{
  "n_layer": 12,
  "d_model": 160,
  "n_head": 2,
  "n_kv_head": 2,
  "head_dim": 64,
  "d_mlp": 640,
  "vocab_size": 1140,
  "activation": "squared_relu",
  "norm": "rmsnorm",
  "norm_place": "pre",
  "norm_eps": 1e-06,
  "positions": "rope",
  "rope_base": 1020.0,
  "rope_fraction": 0.5,
  "qk_norm": true,
  "attn_scale": 0.194,
  "bias": "none",
  "tie_embeddings": "early",
  "parallel_block": false,
  "extras": ["some layers without positions", "local attention windows", "gated attention", "value embeddings", "an embedding shortcut", "learned residual scales", "skips across layers", "capped logits"],
  "init": "normal",
  "init_std_qkv": 0.0219,
  "init_std_o": 0.00447,
  "init_std_up": 0.0219,
  "init_std_down": 0.00447,
  "optimizer": "muon_variant",
  "lr": 0.00803,
  "lr_mult_qkv": 0.7,
  "lr_mult_o": 2.0,
  "beta1": 0.93,
  "lr_head": 0.00869,
  "warmup_steps": 0,
  "schedule": "wsd",
  "decay_fraction": 0.819,
  "decay_shape": "sqrt",
  "final_lr_fraction": 0.0,
  "batch_tokens": [8192, 16384, 24576],
  "seq_len": 1024,
  "doc_mask": true,
  "train_tokens": 125400000,
  "steps": 8417,
  "dataset": "wikipedia_en"
}
Each number is 500 + 40 x the weight over its row's rms, rounded and kept within 0 to 999. Layers, rows and columns count from 0. Numbers have three digits each. The size before them is the row's rms in percent of the matrix's.

# layer 2 attention query, 128x160, rms 0.107, rows 70-127, columns 80-159
123:443537483564508472475546502507462550521493481502502530513544495455451439509424475494568585475490382535472536530444526540491484513550518508449533458509496491480505494430510577425539523432537520488516525487506481521513551543515450489482469473
099:545504437488488410533518494528502487510496435511553514509539471503491416517449497551516498508473476495499534577418470496602453526558493519481516495442517505489485455600501536489540525540491498499547498495439436550484501498396520522473461496
119:544571542519556474509461503535454477494534450504535497558525539515481583481582495554484487492515589392481457472489539561510534477525450508518421473446530408503507452480475455473498470514512477441463533516517455571519436490471562459438492534
118:465460488507513473426526525486494553476537581448545448524476484472453449529419441446450485476539427461527506542482535527488497519495481531455573519510434524562452554481500498458520459467548458542497515495473504500483529529535472525502472506
120:561471463442476436516552516510521474531475504459461493470460486507595435491498517490505538467558511566492447440511523444557478479434522451529554421518520535457525460536479491545496479454487520465469454444499494463432510471467471469499520465
123:549542484486554533520486504448597506466554520452532491506498490594560503433527443452460520462445443439481500493464466498463496439475444444471476527494535510488483472512464528502451486469526388562534540567466489469443409467500545537519512412
120:543489523455492535536438541454506441546456490533495518537465459542442415509550537500516437517541563515442488461541489528560504486441515505494458469464536536476525522530458497528455462577440478495499501533596518485494521471457535470547505533
080:476480530442481492550474561532481538486495479494451461471474570477502518451549414529460515564521522473490541412553543526452519502484500552506436529530491502510568472514561440505514522515503512510568477474551470441528540482554451439549497568
123:499471504483489492567418617489523429506466490501537542510452490577442454436512494523475520489522549503501506474526496505519509515458491537477449471486510536464534501493500433495461444541470506484503551511606513482511478483492562455512454523
084:420505511489500441498477537488438508530545526456550481414462537506470509451518479510423466523510473510505539444510517462467515505473473559504463436532514532512555458502564434527546566516536527504500497476500457513488453556528551468552431459
108:518550459472461503510550510522516529478500537529525489523380526534432480494449477538501472493513541502532445621503532522503438496490456441479504517526518522463485510446460542508586482471458553509473522489447499480541526461449451468383535523
100:485556533479501565499451489539605494492570439556482487567488499443505521531486514515527520488569438522486527535396476448457525497560470483562493471460496470490512441458526509438421447487553533498427545535547541525537508510481486536485431477
107:472501477478443481548492487493524456482558509508514486536458477532508580581553554449485475548520545552498441502508501500478462430452482456498575438493542509486481521509572588607490456450471460442513474473493505558496563511492510527487523485
109:436473542529515510535490562507463554511490487485470566500544503439445551469492439505504494439517454454526543483479485510462489568525476549492504515525567445544456509484508522492530557550455492530555478459522516453504553546516493518430417455
105:523513472444472516481519466385489529560472466500479466439495438526500495411526500523466563482499489462492600474468550595548470494519456502559482595561548411510489474529498508601505515492550478511496490481508483513514520516502503539500560534
098:494495530493444532449486516524502499525573545516472550447486466486517427529433494484465476562515530427494536544494528482431506513541524501491464548505453472506421505485521494506395438553500522524495527424483507489479473548516499510549506507
106:469475502484455478522533450506517545523489514507525491535555563457529534515505553505454525509365566410563515532526562488509470451523512516475493489521484393464503459456479483475494532508480488491501531505553422451505431465441478568537456483
122:487460529503534508478456505557431479592507497597419555497510530509540563540546528539524514426543468438486470533469497442504540504529479495478443505456496522505428541462488542557532493539507515519399513487462482465468516489554573474466507528
122:459509544449416444541597500502508479523492509484485503491541383562536463427486557519478432539521469535534526524447428551462505482516467539581503502533506485553506495523462548426510463462452545472523491445510444540498556507510551437504490531
100:452473565429512543523507530579456526495522526542566529534503538528507551510553496474442428484565477418535507505612516479455508494457491541483482569509474464433470473492531462451507520529497434420468457520480536437583517537462456531466484456
113:552528449483479585507530483508572552515530458523484476489504497509402494522479481481456518440487532540551486472557423453463442487525435477419488486433499465515508484521527464493504487486548486489418490489523465493514481511496421561492476485
117:513518486496539411451458454432461459499510554615482559553490486549474537524510472540519440556509497552434554513550495550532518502540490483453477478513440470512514504436494465513531488443553512500520534547524495427415497536500494461508455522
111:514526475498424488446531505537525530431592478448487503502496541481545473558424544555557436570530539468509474584500525451495440488463475508539492422527538544539491452479433515590455476569530538496531491540532545481495498464450526483559539506
112:504531508542509572531518526564477482536492466527512532539540459528496498440495533492462508500447483486524453497451557532586599494501472493515466526506499572479517530523422461445506541543510510556509571507449496486542489440450587513439489538
103:510425514519547511454426522477509564515460503513501443575500542521508484497479464466504431489509533484488431476507541517511416597486457567494487416496537511504505551483512474483478384540502464442455481504556485552539458467485461444480417523
117:492495523477491485549501405520477490496521436532567514487549494528483512527484520525522559474529483522529517468518584509535592507563547520546474507427487507531489460408520434481582530517483519492496469466538553525521487548514590444589535434
108:471545499470530435533431457514492586555466501496535531497534496451465516527435539430527527521537505549552533519605465492518466488462471538568550478572504508488542468541538473445498568528462446451482505529481540413457515513487532445431548466
107:513467511526539486496493477561526408467550520448481467516470457512447462509535487459513473501502467428503500514434429537589508530478496526482474515490479470531493570472498544489500439511553509490423520493459444513550549507508470549507462508
106:558479437551493471462518418551491477518448564545485540479524443479501489510461499421494551516473456473511480414541469455513472469483456480463493481510526484511452500504526535450511472476520451496471510465435455441424484394605461490433542546
102:433577558528516553478557448515523509447526513540457547488483472527488465475460487533481549484520505514507528497570491454573518476481515481499498508472470547454475559419507504571454573507484491546442569439455505439561545500497469510464468511
112:429464500475437537422531441484464535551451523526516494437446528467496549518480594457489463580487466413484531516531519463461496439501529562497476544527452510502530474481442507533527441457469572561450473481492484488476499517462475537513510537
103:465406563539472499527485459496507430503526517490464581515450508444475515448510409497547552466495470519534597504493468459486499506509498531484542510511476491547450522460506492524482491538538495515488485513453496532515485477500452526522502474
103:455548548470474542502557448559471479543496470568462426523542432507528505513525507489515408526523486521472510474515577518518547509571494441576491550519509533533496535481481479485483479473420438425442528479470457461468531478493489503492554479
113:561479556447478558455460511535484515508523418489465450461540537496479515460469437542467529454522565557465520497485435523492579528462373583528491514470479492502447506453547510532458505472482511485543543453507514512497563442445531556493525494
105:504449520456511567502500615481490490455514544490497505500438452503440389492472449458535494484503471514554585498464511549535566489516477500453475515487485502497457511450526498590577428483518554492563543558550508551517463542483491489479489457
095:513445530441560479442495531481518411566520545542532531498528521514483455519415495469475533555538484479470511525453392519497433500485478521552534478483529466552528534508470479440477444562548476525518518456492502491508540426536542505506508545
102:541536528596541486491450437462503515544489440538521489506605472447587520485497530476435518539529555535480481482476427492490514602457476581487544490476467508460534457544531518474487499465508488513514482506469460533475471497497482579482592444
117:528524492576439498433497522476464463445521551513528472527519489460440498527493500485475475518509527528509487494487441492473493535436464534469503437476471512428448477522551525466531578464468541495486486415495457638473454536498467537455489525
115:507473520498476527588508534550537545438540424482538452609438577436468512493504407511512471497499541521544520543462533431457514479530505541585542442506591511611475472488450497527518447536456527440549503543512525524498477494472479483420455549
108:476476459455523512492517458525438544465477525553504498474476467512506453509448501418507568546522492493484448528542484524541562525533486509521490563479426569569581552464501459508543543544532551496578512506513422459537563560473521440512558497
108:486495538497471501446497566520484546494532501438427518506516535479499543510479552526565536420474493460504483532525607496584500441452505529542460526472513474463518561403502534536491428520505554493446491527508446527511545467528482527531527509
116:552595463590557473531443471509519478508556498474534540589605428504468507507472432491501496472512543417495515481440499523522480502539493523495568580485521476480503479501488514479566486508507491534526463488552467430476542517550556486466533504
117:479547427407512567546499538497516464523494591515439495593546423480448501446509448479484511495585497483498547454479489496505517442586553513466519487565475466472435480564444501394454467544505497527490427558549484545469475452472463455510526494
111:541485511413526549463493511534449519516522485562391486578540505499534497576484486457450513519485508561524484523557527542523462524434503508475515570508473491471466542576518467433497483472494471526483453551459463513499495500451513485483490515
103:488528497419532610510520596481545489511525513509541511569464530495454508470558500498442543445551534502489484529580529484531529465496582505548508456482539514418511449509441470524550521460555471493451573525563605503504472471513468531515498469
109:500471455487492494507555414514498480523557524538466510490461514464496514535548479470516460606460404483477593522495541523600543453517483460485490562541406543483567470564496507465545565469473465511537511492516466491473502515545462553535509496
108:523521543477494490497473552502531528509519497499514583458563506475526461516460465489456510447536535511452448501485489457450544515527494436425534479554558513454511490452506519456573489493562566503553549613495401445512514486484564482467521456
109:521504530504528509524472520485408518479493499578474514450540458511582450500490491455390479472506453502401436537443521452497544521472482546420579476492496506483529511394465488490510563522492530476497494517504520540472469482521511530501479566
107:525531482500520504459537497445580494455536494514515588534483466514553515573538561546511518504509524537495509495548414511509462475473506465560469456457478542517488447477455437433425549464471490544532530434500577456520462598531458567553490576
103:573498453448493493527500447508486456565476443502466474429550504523473496446473531506504539496517431504505514522547513578449478470489541430516514592495511469477471500589447494465534492467512512512539568529578572517497572473503495507503535480
117:513519519458552487459525438445486492543436472531591569517536438532415497457554510491516531489456514531469509526436453515503517538440528446531434473515495523519570476452435530514547470516521458488505500496446487430569491530472544473452459452
108:504502532520544534541518448506474514459533501487447536515566456516537458443440512436499618522458530499549522475472503437497538512506547534481538461530458452477510598501507578601473506487529475475492456532430461456519495432484514547458530423
094:499519476440549510553514493563490525589504484491501506469427492486472422497518479464484464513506534496496514449496468403492505473502453489494531498500496486480490488479500490558538479523418480509465545502569499559558493506473537445562515479
099:499471529469515419504478601550412493500532462486542507399487532515513513503473537545446485505441492488502510463511468522445486516504511494480419522491507489434554489490538484447540586514497545487495504511496468442512503511480419488430475534
101:531570454519532495523482461524476477531500505474473518461504556515445518471530571487493545526532449535459529573472484464493522529542509532484509413538431461530493493488500478523490488460459521519532552552515475493501464587489520504518510481
112:497434499521426530553515474507500436566497556528518492469497521498487487521583479511564539524559505454478516527465477526498497516531502537500453515580541493520505446484448538471492462478565536416503435477458562527478504465443488504452498483
112:451480551539520545469516518501526459570525473509556420513546529482448549472493482486486562430449516540570504565454466483456527560506464517520480498507555435474487522527440521440491540519497480485486541486528556500506440460521494484461401434
109:522549485489481587500513454535429530596519490559517495533513486475513515553517562551539558495485530507490480513583433504471498487523461483504431457523523457512557517522455486528457449487529527503480556521448531426555529442495505568496517552
# layer 2 attention key, 128x160, rms 0.106, rows 70-127, columns 80-159
116:517441480544538527443495596446453561469517505517471455494515481428550509438549508470551515491599490564479510525530458482451552495465569511454517445463538499526530520567493528520430493485475447570484526443426505508456444527526517441530535441
090:503485459467529575425559490511471593521448470534472439486562527538514597447520588516465488493534521564425539471514527523480475509425448467477522439507536468462513541480465515580475458481474446530558447523401450507477531536532487471479524500
099:501461474470482525498495531511462486502487532518505421454530534540457484522433517481504472579486552530525466412412472539532478465503532496442518463478566512457509520471455505520500543584444535455483434536528475497532526542547529475518502505
100:496470527513517504530537488497534481481544455458559508542505505394508485544517485433565497497566399520444515498537621457458501518560550487455465507461535477500534581538512493496462478513492436559452513470429484513429443496508547499472551473
118:453516473567464571538487517553485506530525501528513472500563458523473488427487536537396538479478467449480521552471503515478443475569430504628530475539509506477497484479567524462488498449495474553558466548472525454516501518474486452459560516
106:468534384525495471531498462541531495520423467442538536448535502422517524478486482397507425530478494495523502483493496512475461455569405547505486554564496490552442526509490449439548474494517518467445531548568528520509517519475529477569502460
123:459480560474502397502426492437500522471492519478510446533471482565511489562434503554505469461472545429558520533517495485484448534522467495518473560571539522521512470421511449506577531525431552472510531459553505473588515535478463515508455559
076:482586511596533526449475455510543462502515585558476480607478557482481510508430513507477585485462527506575491553495486495477472471500544533546495473545553530448542448447520488481471543541481535490595492466510513527555520502447455485428486538
111:465472496433466454517415468466539484510478511528546466501479537554516481528462520535510494428476571492582474510537519492506461450484475496498458553509514456485536533484494484506554542524417557462486506511575532483592508491527484515539413496
087:519567481512502534575508486505489556473551470489480460551459439468584565487531541473574409444538528490577507528435523506535560414459520433548525461483543451510455496493521530534537500480539501556547467538490527471517519514496502489521487476
106:490516549441557457461507577434522524474542517553479487346559525515462482470486474531475539452517525538491525489481543504536442533466519555545518439458434498480519527493546533513514499463495515476495510513461483503507446515536576496438583460
106:446487515490499506476530519487536563465423507503545467517475465516533538522489494468560535491565516491594438449509435494544471485485542558493516476489453430469519469513533485529493528540494464514509497410471541643444553551504497565622499475
117:469509436544554414491543449580472494493521490475530529465544539508502451475433476479413455540581461478477490547390462510526567514499579522543467470478481461496478487477517463474485500497568489501525581471450504531465557546491520511487524493
109:508557523501455497448567400559557500489492458560470443479480543467501493511527527587540558526478475546485510519555576463506535547401478456473499415475511449497539501449522460526529478468509454486567493498467448535541506489477434522451563452
109:528542475580545513527421462508522482513426493517499485564525519502526512464506501467499445556551481548538515533441537513563419546479539502534486474511523577536472441474419493463516524439535467451501512515537447526509525610490459517452522465
104:516502485496501492489543532448519498523523435560489471496459492470499500443503525509489522422544455458478525578490521503521392549491569499449458584520545495469496519443496475538569533550496505453541526424472471495524505533465491518519506489
112:542458516435528552466491470547499416489491557502449519493500484530457510514562464491490500509470559579509458440511519473502558516495435447482459535503486501491499495506482550489552465511500507482528532537433481498521518501530426484494563486
114:482469449487517492507544554501494496528515495468478455480530439483451442522491486520507449440520499470523543439495465518531524527542529449517548526512517440465478427481466521489507402500460510421482471516461428463558547482467505505443517474
124:489497478449461532528496561583512501522551511526516486453575474488529530451506530433516531485522544474513515571523481556493445551418457528508485517556522490521492455482509550509518561459497544503493511531494506489534459525452500505545507467
106:470487508454469467445475458462488448506497505496410558480599507474530455482512462507595514473453453534476501526545460530412503556456486529475559437473439536516434503421531505464464423512454549479484544483509485521545500486378534550585529427
103:453531513517541515484536518493429487451516521452528453554423552528523552530545552520495510576415465567593539490511472500466527556506469591475525476524462456491465474496467508521501534534478543477553554476486521499467482446429538509542545520
115:540542440477469477450497535532527545484489496486536489504491510555491552468472519473516508394533494457519492528511533589510422459463502499524523553497569477567474493542512530445470473590472517546512509390518421483463515457500436528378520545
108:473528496500530578456471468522515517495509479530484522485490443487423440466505482483520491423482497469460471408482523454498525535497423492580489448502452514478474557509528522519545586500538453436444461470515560438484452466547533506495498472
107:554487553479495441528520470510483521448529483507539478493517504471489574503527412562507511515517551521519498450577569541572496515503435497508497562426493429473551511548445523494515441498527426476469464553520441549472488525531473463524468497
102:482541501499559540498527525439516507523457534474508470493467494444499481527416469497481562516440513517531511534559507507568465455547448484448495529519520565577503471484468499488600580512549511545556500514493498530523453508537565505498488469
126:493483490498441553441541522554512586488554434544485520509595530491565534509542478567458495497476547449459551536428513479514493538431514509534512542495484497496478408522465502513512506590479552554471397513524458528518594504537439450502440492
107:566441506496468563508531529463509509466549524479478486478508517436579503436533524523433474502380534456470443533483516486517524434459509524477506488460554546510435513476567523549530431455511530531554433525469504463530434541511473543521541471
108:467587475435508569467510558479492497496514448433537468459521507478462528511488490544534555441555532497566490502464489513555517506513543474486484508413521457496538557431496497541493485529475519444616562545520516527495489486548503486553541490
104:483547551496518499475499447498467455433455520401530454422489558458499482498480511467528541521493467463486519469522443546525529490484479499580506482485479472510476521492541496524500448465496546480577546587567432447460451476479525482500436555
105:529448502495465409484483539529480548501447468606534505468424500493470518512527483543433536547561549566546551520481517508528554535445492515493533505489504431426541487484584499440522458526534464475514422561505540544469433494479556501444500413
104:506445520461454429485496499502508437504548559500470478528562552468578416514505490498543561491442517524506515537510512459489505530570604508521454561513531477467460503473573493514509480495456472529539539446477528507478613477518398396459492465
107:521481455560418461470454465539538478513461506447481476503477501547432496549524496467404472480457454443530456577521545519452591486500487457531526438509501519485504492486548524496516477505488448539526486510490473538515513461537445489512530524
105:545470536514489492467518457499511497454518533462444509525474528389480507526553539481482442449493530550497540447523419495494501530430451537525505524503467578451529551402539453505475498485487471466487449511517462514516498528381532568507532546
112:532515514511465534501545497497526581481497502512464498485449562606510517480502468581461510488457520489507472524427460491559444512521478549438444537564512490532593470449529525511558518514539510506587426521511490474510527492557455574488534500
105:468459520479467498501512423465527474485516487480458429528468534499544475504458495491499472459591553521577500546412440512599456501530518546535474478478507534495498493543495456444522495437422505450497522424462488512542527497499486507494472449
111:551469489562527539552488584486494405518424461437538469513454511576442471521510452480493479493551447442560475506447538498512516457468553477491505476506548555511566532471515506516568494475527481486511518511496441477516439554572495486554509513
117:563533458478484504482500535490571521496526549464379449445432515534575533462481473478523574537492512467498476523539478548534525442500542499466409500531447522572423504475479453493458473505561450479515514508528492488474536547414508510545476555
111:513415493461500373546560517495462563435506537484460428461499534513453496509447493462487487538521522501562566543495531555544484419455536525498445494491491506524471503521463493553549555468507489500539433527538468504530442452562591474505501462
110:513585540470510514446523423498460513456513424543453473458574429461524496497516528505474577488471502525547438429503460409502498488502481523532524399478510476521508482459502509487521503515508513470435483533401555485474543518589513578489567560
121:554439535505527521514447482500514410413470482511478555551469467594455504537499456507517519497501541481559517449393491496538497525536527524487510515453570581526503543516504509473495471512455466619474550504425467504492518496485522502477450482
108:510466533571529455508547485489472536485507532495585527486598440533440503507472423520441617513508480450455507506524481502499486579483500490488504504457512448553500425470496485465512521491469480489577505550525465468552493479614417504429466486
113:439540504444498473528539493507538504482544478546512424489443542483536487520495448443538526523530433496469535528503564490431527551478509525503452450537477473494476561496432402411406463546462488429465535539533453628468457519496475440520518505
109:441454509416477488477535554489464524516525492454438537536477516518532592520501492489528481470476525472506449472544511546446454552477507519523471499391494498485519371545465531547544475400440479506508612486524486556528438501544469472495472429
112:467484487481522484519425545478513478498486508478509512495516518434478489494483573500442496439448509502537520506525477573427470452493475500511506443505478591513539513414507346477519514501535454592542543481482536490505531447497568493435482482
100:410503477499513443515571535476436530505510564446514516436476468450512514492467467538566525494565418498559490464495517537476431447523491578626533435515463507438531432500479541428483488496483462442477440468538498557544474521561459464486531541
105:500567484506507425516586516473507475528495486496493471514562535467525478520485538485520497502486527484447492488541506568533524543472539540481520524448500501503468518536479541512443484512454536539507504457488409496493539456415480402496485448
115:451493529478523487528515433520531501436572505557477466519435474525499573435578510479547487439528501489449474417449563495491483547492479475551510490442500381477497606530447459519530472578482436489452570466519537511533487435483438534501446588
103:524499545517598477536515522454463466499545463464420460587541473534531540556502439411455461516483505533557505534530519472535579518459442451443538431512577511545554457489484516421579555503527492456538485506481526555527576501499470493495475475
108:532504472509495543457482608535376516610451515485465558481456467500474490502532589534505491454524514478526527559424507517486521536469457514507483460545487522485491472559509500548507473518536528441492462511529521468551524492492515422506509529
111:460416538570512533537521506507580470549529465560562468597458502484506523491508446466475492567559543524484488490524561513443431474542520511515555467550510478459610542479547510484454507587457482547492511447505455460483511527511482440463544512
109:464504621432447545457504550515491567503463479435537566461556533512502545408519489592512452451534523553500500510530569494500509482507504454419534479450536531504502539529430511507492542412498532529471528441445507529543534541537417467561475557
122:466489463509494471539530527562526453479487478512451562484539506546503484501461487487430546523512499556501498497554501459535529480526486488397508510462512512460455525499507415433496505505572445457495496538508549525475440448578484472544395466
101:491463478460491493500522514426452511512518531468577450468545474482606462458464576485491424493497507496491508562537532436485443497501538536525564521573451464414493522503443601457525472478456514540542462506487492475534450549461540427593507509
099:493481591572474513546520507453513444469482499524439503539532564554474447439497517505505478478551497553495466449474517507490537451494543523451533542526498528479485506514423435502471452515492518448490451444470472479537424564465493465461456458
095:505510454451502506529505471518414538541460529536489489487437503522476496533514628484463417503452496444551458426519539546491483442429455493505513508527544456569454513500511534428496477501464478530519483473470502434509547447572522460489484522
118:455505563521536493520477593468435532507497527510516505577503514458484511495511474551500431513546485483531552535494487540464495458467430506510466434498546517460568491517589542560542616506516538461448520503488470521458511487540535487533560461
107:531514513547472476486557530447553545515491476492472482479421550448514579497553452549497472507473523499546470476443428558471503439605530523470502492531514512526493498503487486472569520433513498494465502451416482540539442478489535578514555485
111:524502522548546496423547514496470449458459585495483502529473521537458485554446474492433500470484481468462558464510491475450448542570485502602514520475504528489534532402503446546512489563502443477542548498502429524518500540534435467504505574
# layer 2 attention value, 128x160, rms 0.131, rows 64-92, columns 80-159
125:504522497468466532554491468546492509534528471461483482463452437463500531516477414554514500475466561493556499465503490479480506495474396495499543514459490460488498509471458518431539587518551529468474540498454593510517509465556479484506448458
118:468499441520457489527457527520515536503448455439513497444427485485507529499496510503468460501476513523521589446458473472551560508545562474488456468502513556464531508470552471597538481565496471496480506519434446473519515538497523549568515499
115:478412486457521507437470545490467505528487457485516559501497490555484546465545483473489445467514554542496534483495477560552445521464514473506573516518578510527448502570566483479410511522572506429516572504535503414477524475492471476549532526
115:523518525487460516514521526526491546503473493586534434497525493508498492404514513537501572559488492422521490534490459539474508532524526497614455439511390529498448481439447455479530483496526510456522500490539543492512491513528415466481462477
107:426491528535491468473519474563493540472482561441402507477479475533508489494597469498577441506468506460504550428485527560480495505490499502456522564446479479528503556543538474511463539490475458509472517437464457547481450504509539498525448521
117:509524539457506456464504491482459510477551497501465481513393436480540545427532527524407529539460472480430513518457513538436450465518533547458473509471540560516521510480510581460561405491518534534507452474526513506499502479473520518489476447
107:459488574512493450514539522500565564473544494480499520543506529504587511476484503525499512543497509534435535488484564500526489472430392491562476420503461573496512512505490545466474529543418530489518512467478495516477536494560474441425506485
112:470483508483517453494523526456495520502498451545448587474468494488475562476485473544554386533444506508541478558522496407505473473466530501543477538454479557518432516550567487458489480487563556524495514469474511450502446454499513554536547520
122:485466472475420501458535481449515453439502529510447505518453482476431513508591455530480474526511532549523473555497484462547441555572471496519446501524435528488493488503493442454492526521517531498538512524519521466467502451548511522472491512
111:511433532568465512502476485456545441470513435483498478534518525508493582534500522472494523465492476556498528444536479520463549506475467556527487493497502451507493573505547480433472508569443469495488493495569504465487458459562567503453526564
114:518539518493538443489544586503535462482509520473477527505539469496405479521502527520485430505516468496488547487538442565481502459513577524472570412518531510481444498549458548494481540462463502456446524491515450565474569615487503452511520495
119:505488519481519517492484547497495519515460433458426503497495480576527450496511538571505534462546496507511557478385519559538487515468491496524399526508560537452414469458579482512544476471511528470491487499588510521521519487518443509479484568
117:504518472467459515427484434493517510582540537463514469484450494497499509477494536475498524534483525480513586495507452507520544443445593509524504512523496518461550457522480472557524460463539524483461510439464466538513466408462529485480489455
106:529486496455489510490478485399561410485539500527462513427524476531498503548506574523476453508513523395558538433459481496390491583443458470467488491530541490486501441487509512513543492503476494482446490526510539550503567455414493553533488441
115:492519503463412455449483476432470503499544516459485512494508524508454517529470480507479520450513468477486481563506478472485510488515437458473503471574530476470511425501510539503464599436442525531507446485486474504525530523570457476498532569
115:544474453456496550458477460505514511470532481478506472461513446483550531425528520528511497478503579510531413501506509445402534521479459514529495469528500393500507436470414522488426522533544444441491502530448539512509469480502438508511461501
103:458571521469470587470457498525474521524469458473515447491523418549416483467486516460488559413501480496443484498508485452492494595462534435514474527487558500486458518480519455504486516513493561463567444468479531479589479510547549498501493537
110:512553565625469468502526506530600525571518490475524495568486483498495532483425523515498528547557483499506520465455434545528559512489527487462522540463543540473507543455511470459431498451518510448479457556521486435493499425482492511457497439
119:549510515493552473559523514470517526458498575473523465529454543453504529480566570474540438470586517528519428442546527485449508512563452467505475514496450459528571530639464502439467504545443537475568513539521463438465482529526538502582481450
108:363478522571473503485580439491477491461479450528467470517470563514476555536486414472477442500382444487526465529501479508536560469470453491503420450450464531531519489447517520521474557530498464491492426556505486489529477450443576473449567453
117:521527436466537512545424471455485470516489520512456589536498555546522477495498469397476469469557473528486473480471406578476507483513500522451552499643549430466538550490516508531551541495553417514496473462526554540470527556504492521527478510
096:581482513515474471525574482525531512486447516477433503504518499517586512472502504424466483467494479555507551546494399512514520478454505520495480555497510480417490490493562500447519553456473456510509415495513536499524554480517541521466531573
108:488538540492458533607520488536417485451473498475491535465422547536478474528496523530540455447462529440477509544412478528528588464538500479547505523457520472501463561490507402513431462456475549513421463436514474516599520556502464464479454480
117:426433428511510475464534463480522520450532506465460524489514531502497467525496534514521492417456438496537460464489503452448501536582555495595532586525453490446536468479520558489556481507544506507530490476616521475505440509485470534427499384
100:465594435502516513579493555518508374469516447504527481520527558508539497507530432494538486518483493490557518496511520517488484466479506595515533462527553466472534527515458448497412512484502501518544465484467495524485434476556536616494504569
109:510478510518459556501532471525533465540506498514446467538486539544441486516512432583461516518600479557498496508498507471531519494487528476454525539571513521497499500411517471534483505469420529449478508553495456476573526510456497535490513546
102:543554547504564596494446481447553529463471409535508467531557530549514544425499461466499540562493525498538512464456474510549465495535557531513433508481412501563555549538491481500518399499505465445534509492504518455490489496577457450521462441
122:512485520507592495463482498506470458436510499514449580526541547503463483515467478474552533484520541520490597483478532505526510578506513574497420581558466433523585497481520489502518482503497439494534507493501509557540544483526506400549512507
114:483537527540477478566476504488463566539560504513540497462557539569515532504478490524520535522499440558501520512486466515540440462439476519582498466521488503520459446474481448486584496502526526562504474520521487532443557539528516482513582519
# layer 2 attention output (transposed), 128x160, rms 0.348, rows 64-91, columns 80-159
112:545477534528543550398479508503468520520450458511522457513505452568495530548492512474508564469484455485500488502497504501497431556507507492554479399496538427488502481453495467450486545512522518555560528575497516536465499560472500483482455505
110:503479510547497475516510529457433495530481495460447464500581421593520549483478521489463521499455537562455472500551461466491483441468525454499508488532609469470525560553478437446456542536493449457509498473555500494441460513492432501502578481
108:562500490503514445476526536445503510486459468502556580466466483499464467516540555514470539478464491507505531482468497516490475484454516437508522497488441501479503458465472427583436531504456476465525518491465502569495366449539452532499446516
102:516482473489498476465446494457579540514513457510554478519492547490480567507515458541484425456421508525587480503483483489524551491483456442510469516498500506522485491477520472480493580537513530489508526556477521483571511517475457482529574574
103:448560484501431520511457532492537520484587482552526512525500445471530461494455474489433472496565487527543546497547489534534562568519548490501458465519506518499528542504454499476567445492511529434589562467510454546455477512568461488524523529
107:493503463510489467491497474551582508484536480493486509507471487517526503568474500510505418548414451481466537449549514520545555485459467438601467531526544447494505466535554520513551580499567627581471471465550455523426502507504588473500524460
101:506480483424585454520440440525512493484595536522534567501462523486488551499527492534486505501464521449511482517474494535450484508429518576520511542530475479502508459476463504487596481560530493480500466482491541534509500453568536471437488501
103:462513457457463545552555534474512500508492546491487479435444471528480448528547571435581591527495484512571503550537524505513495552512523460490531486493478503538480529539555558537525575510437438482466444503536523487451547459546522487553554535
110:517498538501518523503539388528510480518463501544454516402471524509465556515476548516492506564483508387435478537519472418594465545435486469448576452534548497519489489483469570620498477490514559533497476509516461527517555518485518500498496498
104:485496468434469451437540463471499462552562474537493506457559476498496460503500499492478493473553520480517465562500505435505477427490452550444502443426530505500569509471444532616476515550526534505466538517564470469519515488488527500510470489
107:478584515426480512488482591451440510535459477478517539439540464407601473561516533541416476526426508535494481489490514530494510488564551476475476501526511587538500468494501492487447521472502467486512551472489442506462585408549516509480592452
107:587460474510489483446510494501534479496444438493529469569474486505512471481485534530507505502425473481452460493507469481513538437388519529584527493500492524462521499504502494497451534507446468478561465493419408488508496395533493417568561558
108:592504541507558503519472419487500510515504409542493473594485458483519562540507461456496503445463487480455543466508490554574522529591538489499512481487487468441434524504524410508519514483512568553482486549538497510522504516556482506490563464
096:527563448437464473480484482470464530492475465599498510478499508556463503471445455509536509496552514478443500478625513507544486458509503515449431514462547461548487521534484461525380562494580469535467425496435519498542445506486513411539457519
107:494503454489465493466557433560497568515493454529524527482455543496493555417508575541456507516481529467521465600493479526497471486539509463437509560525467494531469499542526488457505503525427482437513515581533448477503500510486485560478498458
103:452460525435497571512508504467545485447554516535525435511516502476523487542460550448543585557539414541514565471570462561506482416449476503479508548510471534538514563556525507516519477462390552520449493443547467479579493547527495517456449441
092:556457499514443377593453453485496515548499468505501469450480472484567537498532546499514515483496469567536489498578472504515486458510546602555467508532481470482479518557489535551494527508530423488546465626456498513477482452503466478539437524
103:485529539468545537457470468573475538441518442523492562549499568496505428514589457526550532496465526536526468404497531516498539475523486521470499478558530539449517402512516484493462516565491500469539467539541542554600512479488442508561501466
108:484382547483462554507491521505517509436501544442493544442550459523485592483409518491450492536519542549581492430483472469480473494439523514519452494451429472514470472455454433552462465510494444526387519499535565536486508482489504445509517485
102:591567487465525521484527556504507522577618497482497502514523544524501502455564515535563472438595552525517534460452462530471556503470530485523541501543466492444521516507509496568520522515494533552498521550517539525496506532495534497537472501
107:440431553530456463472525511468538474485456495529549533565447418511486471494523537481491433466524526484446585500510568504558475540544454509435470492474514564489471469492495516481412487471502444463463535523489462501557466488526543489422484475
094:535496566491503538427442505560464468511438503505475491441449540475490442445515504573538506463521487532523501519604543486607489542480506528475412520477488521562516478551529558511509472540471596457514578481499418491479562457439553471520492520
101:561465496541438548491513552419612516469515547504509517572502552460460589418516470512498532522492502467531430532521556523566451521551529593525501488516530481522492524534525537437577500552544512510595497514526511543499438496510442529501544479
110:471467507520467490560536485475513409524501607466468529514475467543449429553436524491620528500529528498472617507491471474544462504537376500544549558501470497499461515532496561543468514490523590502558505456456506511548513419491556510442538536
092:531467528492438508459491474523469429512563425482513469519413474459546503563541519496538538467523575443509435561520478505472454466465506506507489503589540529589463507458486543483560478481468489551418488480508470531483450473482539568543439507
106:538576472521488429460476515593472499526494504396548473484508568450497539532473446541466528495493467429459476570526465424522520511531572518590527459426459522494511520450568506481533522509516451469543475456458496493614511516469496537489488526
095:510424497570610459526509519520522491504473495486538494525496459522461455490485448546524490511501507503594446494502529494510540413503516409475504534442542508500461526571518520512548496514473526463483576498505460506522464455500541514558469477
106:478518512484584465545492472494493471425483474470437448478509549524502598493509538449476468554495521508520500524550515514580447481462465484472490531474568563505504497516445440561448514564548467436538521426454451449492449517416506541476491449